Each number is 200 + 20 x the weight over its row's rms, rounded and kept within 0 to 999. Layers, rows and columns count from 0. The size before them is the row's rms in percent of the matrix's.

# layer 5 MLP down, 192x768, rms 0.154, rows 109-159, columns 0-63
105,188,203,173,146,191,200,211,194,178,173,204,225,179,215,171,202,171,210,193,197,184,181,219,215,196,180,187,226,206,190,202,183,203,195,188,226,215,182,221,200,222,230,202,232,224,195,200,213,215,183,239,214,224,204,183,205,207,182,189,194,203,168,236,217
099,201,183,215,175,213,182,187,222,197,213,198,216,201,213,215,185,186,216,211,222,210,221,219,206,240,197,232,191,205,204,230,206,204,176,209,183,225,189,196,200,207,204,213,177,200,200,200,207,209,203,224,217,183,208,226,203,207,216,198,189,218,227,226,216
103,206,219,177,203,192,185,229,168,207,178,218,175,221,185,201,243,228,225,181,185,203,186,186,214,172,207,205,194,263,227,186,204,191,204,234,212,172,215,201,191,216,229,225,217,208,208,206,215,230,203,218,165,224,230,225,176,222,224,175,202,213,176,201,204
099,138,216,185,173,190,232,199,205,205,190,188,190,210,211,221,228,195,156,165,198,201,163,219,198,221,195,188,210,211,170,183,221,211,225,224,184,209,196,192,217,188,186,177,206,195,203,189,172,216,206,172,247,217,216,221,187,177,232,245,189,181,217,217,237
103,207,206,198,216,172,199,195,214,186,180,187,218,197,223,199,183,179,204,171,194,181,231,212,214,176,220,188,192,230,168,188,225,211,203,194,182,183,202,223,191,211,149,236,177,173,189,185,207,205,195,191,255,190,234,202,192,186,160,197,202,204,182,174,191
100,196,176,226,161,226,163,159,228,207,168,179,205,180,215,193,206,217,227,202,220,203,232,166,199,208,201,213,213,223,184,193,226,233,213,212,228,183,187,211,201,243,202,172,172,195,177,202,213,223,228,218,169,200,230,176,218,172,185,205,199,197,202,225,221
103,202,178,233,207,194,181,204,177,185,220,189,220,220,198,189,163,164,203,190,213,185,182,195,180,177,220,216,209,211,206,168,201,216,191,235,207,152,214,202,203,162,199,197,202,179,191,207,204,220,202,199,210,217,158,192,222,184,180,183,213,171,183,192,179
108,214,187,184,187,212,189,211,193,200,173,195,223,205,211,192,221,236,217,197,239,212,189,225,189,203,194,192,213,228,210,214,182,197,207,205,200,225,157,227,187,202,210,228,208,202,221,215,233,175,182,208,208,195,173,202,209,215,190,202,196,181,162,165,198
098,198,198,186,185,191,233,206,178,200,212,200,192,183,189,198,168,218,186,184,204,215,180,171,201,214,201,210,162,207,197,209,208,175,195,165,200,227,201,217,198,219,190,190,221,207,221,218,187,220,193,193,211,196,149,149,172,182,210,205,217,221,198,209,198
104,233,161,192,213,167,223,203,206,173,199,184,217,202,183,203,185,194,186,216,198,216,193,203,207,215,204,225,198,209,190,182,250,203,202,180,225,197,192,225,199,203,151,204,144,172,199,210,188,203,210,200,202,191,212,214,211,209,203,186,194,218,209,203,187
105,198,166,163,189,169,258,214,208,204,202,213,211,192,183,191,178,222,213,186,208,195,212,186,207,187,167,208,179,212,207,179,216,174,196,215,190,194,167,168,182,177,178,160,179,198,190,221,182,211,198,205,173,197,180,242,229,241,202,231,173,188,171,210,221
105,188,208,220,226,179,235,213,184,194,209,189,204,183,225,218,212,163,211,204,181,241,180,216,216,203,225,236,173,179,186,234,180,213,219,195,224,187,201,215,190,206,212,219,206,177,210,218,211,204,180,188,217,178,196,206,163,216,199,245,217,198,216,156,202
105,236,184,195,203,179,212,187,187,190,215,203,181,189,181,203,192,205,190,188,213,195,201,210,200,240,218,174,256,222,212,163,187,198,227,227,191,247,188,234,185,195,229,216,207,244,186,191,219,169,185,195,196,202,191,208,206,189,208,164,224,187,183,192,211
127,207,234,215,218,188,199,209,192,216,177,219,210,235,220,225,213,185,189,185,219,205,209,207,212,191,212,174,203,201,166,203,193,185,183,205,195,211,224,224,203,195,151,199,227,206,223,216,193,204,241,198,193,181,226,217,201,192,186,189,160,212,176,197,195
104,170,244,213,205,221,212,237,195,197,183,184,182,212,199,220,201,199,208,222,191,199,205,186,184,188,185,214,218,230,220,220,204,215,192,205,210,144,205,168,152,181,226,194,196,214,206,208,145,208,173,164,199,204,182,199,188,217,203,191,209,202,198,217,169
100,208,171,186,214,172,210,186,195,224,231,220,207,196,253,192,218,235,190,175,196,181,188,190,226,213,197,203,218,183,196,164,210,195,202,220,216,177,191,224,217,213,194,194,239,189,207,240,206,187,208,220,165,223,217,222,230,213,195,192,217,190,190,198,161
099,179,176,224,167,202,206,197,208,183,214,205,208,199,192,188,168,185,224,202,189,213,205,187,217,218,190,181,224,156,163,191,200,190,197,200,180,198,210,187,209,197,199,186,204,179,216,210,184,195,223,180,166,206,205,200,182,199,207,199,222,226,202,237,227
105,237,204,227,221,245,159,189,180,218,166,187,188,180,191,174,212,218,185,172,203,209,187,200,201,185,190,210,227,211,185,179,156,195,208,208,209,197,196,231,155,195,199,244,226,199,203,198,197,175,169,241,187,199,247,181,186,207,179,185,202,174,181,221,217
101,210,169,234,215,194,204,180,227,221,200,196,222,198,200,180,197,236,181,200,178,214,221,207,194,199,224,211,198,182,237,211,196,199,185,212,214,190,223,206,218,206,188,185,208,203,170,230,202,208,187,207,199,229,206,205,185,176,196,254,226,233,218,183,201
093,235,191,192,206,216,188,203,208,178,160,194,169,237,170,213,183,220,216,215,201,187,200,201,182,210,173,197,187,224,188,206,217,186,234,226,206,185,169,224,185,197,210,213,188,195,208,177,222,183,227,231,169,178,175,178,186,215,200,206,174,196,174,198,183
101,214,199,227,218,237,210,183,207,211,218,159,193,200,199,215,224,168,181,212,172,175,210,199,214,204,186,198,196,206,250,210,204,186,229,179,238,217,210,200,225,174,234,202,216,213,228,203,167,216,185,185,223,226,206,181,156,219,206,214,204,214,208,193,222
100,203,198,178,178,172,188,228,175,207,214,165,211,154,178,210,186,197,200,205,180,160,169,185,183,182,191,219,173,233,170,196,210,200,204,206,168,222,215,224,197,185,182,190,226,205,203,207,204,195,228,175,185,197,201,164,192,204,203,145,171,205,209,205,191
096,231,221,229,203,201,167,194,202,191,215,180,175,217,183,208,218,239,150,218,225,188,176,195,199,213,183,206,210,214,182,149,171,220,247,212,173,209,215,191,180,195,172,227,205,193,246,244,238,203,226,225,144,204,193,182,213,206,180,197,199,188,207,186,176
099,248,214,198,177,196,211,217,209,190,215,175,193,228,219,199,199,232,200,160,211,232,214,191,187,210,215,231,193,227,181,192,199,186,189,186,221,209,203,197,221,195,210,213,207,193,211,232,201,205,196,188,194,188,209,217,175,214,207,148,199,215,187,200,181
099,148,191,221,219,240,194,213,213,215,237,178,186,181,204,196,186,209,192,184,226,202,216,180,234,187,219,192,199,195,189,224,238,162,186,180,216,197,208,192,188,209,191,184,213,200,190,173,220,186,237,189,212,215,181,180,178,196,197,203,207,238,199,184,216
106,218,200,213,242,191,203,218,209,222,219,206,207,190,169,217,213,203,204,169,199,209,245,183,205,216,222,218,177,193,202,181,195,229,217,230,200,241,187,159,159,171,198,231,186,202,215,227,204,185,196,223,159,191,187,196,216,207,213,182,216,194,200,218,194
097,169,183,206,232,218,226,202,177,219,227,223,206,177,175,190,229,152,228,218,198,206,193,187,211,158,206,201,232,200,204,220,184,206,196,194,212,232,206,223,177,180,212,164,221,190,190,200,233,227,231,200,221,194,222,183,214,199,196,238,197,203,200,226,216
093,225,219,193,163,160,218,218,192,222,189,211,190,189,204,192,169,241,201,197,202,201,167,201,221,220,208,215,213,208,244,178,226,202,185,190,184,186,188,178,202,190,184,205,198,234,220,230,197,186,196,184,204,241,177,202,177,157,169,180,201,185,193,148,177
099,199,197,199,195,227,208,227,207,182,250,170,181,190,174,229,188,177,189,206,191,227,198,200,216,230,208,235,201,212,193,212,184,221,198,172,198,193,207,197,210,202,224,227,195,185,223,216,174,197,178,181,217,208,166,220,212,182,200,181,173,192,217,223,191
099,219,202,204,190,198,224,195,187,175,208,197,208,211,205,213,215,232,208,200,209,167,207,211,202,197,208,227,186,232,184,240,199,202,212,209,219,181,243,198,200,185,210,167,226,198,190,246,198,177,194,193,174,220,219,199,181,191,188,219,209,190,188,209,208
096,206,149,189,174,219,190,208,228,198,193,222,210,212,207,206,200,180,195,200,184,181,237,196,202,214,233,210,204,198,160,211,200,200,197,242,231,250,184,170,206,223,186,219,175,197,221,205,184,202,203,219,196,199,210,235,200,197,215,179,197,185,209,200,185
099,196,175,198,219,200,185,195,207,210,195,212,177,188,183,186,218,210,240,183,169,236,194,230,212,204,199,213,203,244,189,220,175,205,208,208,208,162,247,199,171,215,198,202,227,201,219,203,240,212,187,188,183,222,202,189,198,222,167,169,226,204,156,216,165
101,192,201,179,205,217,194,192,205,212,226,203,193,169,202,208,199,217,236,225,192,233,228,175,215,201,180,195,209,195,221,225,198,177,223,217,225,194,240,211,193,207,162,230,153,204,190,196,180,189,238,198,188,217,194,168,189,197,170,203,191,208,201,169,186
095,209,189,186,212,198,180,182,195,163,213,196,213,221,195,211,204,163,173,194,207,179,184,173,187,195,193,177,185,159,189,199,221,201,214,181,188,199,204,144,196,210,201,213,186,189,204,225,221,205,178,206,233,173,189,173,215,195,189,203,222,180,223,217,206
112,172,190,188,193,209,202,191,179,188,188,204,198,173,217,218,234,219,201,218,201,202,193,199,203,219,168,200,231,161,187,177,196,205,187,183,199,203,207,224,190,149,169,237,217,211,185,223,193,174,242,246,196,218,210,167,171,218,196,185,224,202,178,192,197
103,204,188,207,182,203,209,177,188,219,201,206,190,194,166,193,216,189,177,188,182,159,191,194,187,186,216,189,188,219,197,214,242,191,164,199,234,193,179,222,209,171,224,185,189,254,197,198,182,159,181,217,180,210,215,184,183,181,183,176,190,180,232,201,209
105,208,202,183,198,230,214,176,198,172,171,193,238,224,183,209,188,181,211,231,183,217,208,198,224,224,195,195,224,187,198,191,210,212,205,221,199,212,183,203,226,204,211,162,190,215,188,213,223,164,217,186,172,192,183,216,169,174,220,205,196,225,205,193,210
110,202,206,180,176,200,206,210,171,194,211,175,210,212,176,178,210,197,210,217,198,176,193,182,185,174,226,209,216,203,229,171,193,214,199,203,212,197,210,230,201,223,205,184,190,210,202,191,216,188,206,171,190,221,202,222,227,212,206,229,177,214,199,183,172
102,196,189,197,217,211,235,201,172,204,215,182,208,190,178,159,199,184,212,190,208,160,181,200,218,167,183,210,214,221,216,192,219,224,211,199,186,197,215,219,242,244,195,147,229,191,174,227,219,219,159,208,246,201,222,173,181,183,144,190,172,179,214,205,167
102,143,208,201,230,218,145,203,212,227,208,171,238,235,214,228,210,236,225,179,208,222,227,174,225,216,226,170,178,247,197,170,240,216,205,215,197,209,175,203,184,169,182,188,204,202,219,204,179,211,220,160,233,195,195,215,189,190,222,163,219,198,214,177,177
093,182,189,209,134,200,216,184,183,191,199,207,202,189,191,166,208,194,244,190,181,218,213,231,206,179,202,191,235,224,197,206,153,204,199,195,183,190,195,199,182,185,206,230,216,234,213,204,224,212,223,180,212,180,207,175,200,220,184,193,180,216,170,174,220
097,201,207,227,186,174,194,231,210,162,204,153,213,174,145,214,214,178,169,184,196,195,217,155,146,178,232,183,196,198,214,163,195,177,188,222,236,193,218,160,216,221,196,197,216,209,207,167,196,203,217,215,192,197,220,187,197,190,194,212,201,204,227,199,184
098,229,194,188,195,220,233,173,188,197,187,182,206,211,131,168,214,202,216,187,204,205,200,164,206,230,242,187,217,203,184,213,195,214,205,234,210,182,262,188,203,189,192,227,193,211,187,187,207,198,167,219,176,204,196,223,200,207,191,201,187,192,185,214,168
100,186,206,189,198,226,184,200,180,191,195,220,183,160,253,213,175,189,219,193,215,223,198,215,185,225,203,206,209,174,193,238,189,201,171,195,177,204,196,185,177,188,246,189,197,180,219,181,182,190,166,210,213,204,182,183,211,198,199,172,183,167,240,178,190
100,179,179,218,181,185,197,205,201,209,212,204,238,235,191,225,168,197,229,199,176,227,202,191,190,241,191,177,191,212,184,196,189,228,186,211,183,194,180,215,210,233,180,149,203,161,183,202,184,220,199,181,162,214,208,183,218,211,225,193,176,194,208,212,188
106,192,200,203,155,185,162,211,191,200,204,216,213,197,216,196,213,180,206,239,181,165,201,206,250,205,219,201,185,221,194,185,189,187,233,175,190,221,196,191,193,211,205,227,202,186,176,189,200,182,191,224,188,171,200,203,219,149,224,211,218,175,214,203,195
103,207,195,190,220,211,169,201,191,212,195,205,193,208,174,197,253,226,170,180,210,185,166,230,164,179,183,200,208,181,203,189,190,196,198,206,180,216,192,184,206,144,163,196,203,174,193,209,221,211,239,230,179,163,243,194,213,177,177,197,232,209,224,196,219
097,225,176,177,205,204,228,225,196,220,218,212,207,177,187,180,190,224,194,197,187,203,197,192,231,182,193,191,202,199,173,245,179,210,190,201,205,183,189,220,207,233,208,182,187,230,194,176,202,183,245,199,190,196,220,158,230,179,185,233,191,185,214,180,193
108,184,207,205,198,203,172,209,235,186,188,169,196,181,219,188,196,195,173,211,232,222,213,185,197,213,189,188,237,214,198,183,208,190,228,172,224,199,177,202,210,190,216,190,228,206,204,195,237,190,206,206,213,190,216,181,199,184,193,179,197,198,196,229,205
095,225,199,213,234,211,196,191,220,199,195,215,227,207,175,189,193,219,184,229,188,203,214,206,228,202,180,186,206,195,181,188,205,184,216,194,213,193,218,208,184,174,224,201,201,226,207,201,214,221,177,224,207,234,189,178,175,200,211,213,213,223,191,215,213
101,193,215,200,189,221,184,194,224,192,199,220,236,231,200,206,201,219,191,199,219,198,232,211,197,145,210,191,203,178,184,210,167,173,213,212,224,210,220,190,201,211,186,192,210,192,213,207,204,225,187,193,204,228,245,185,215,209,250,213,226,192,245,197,221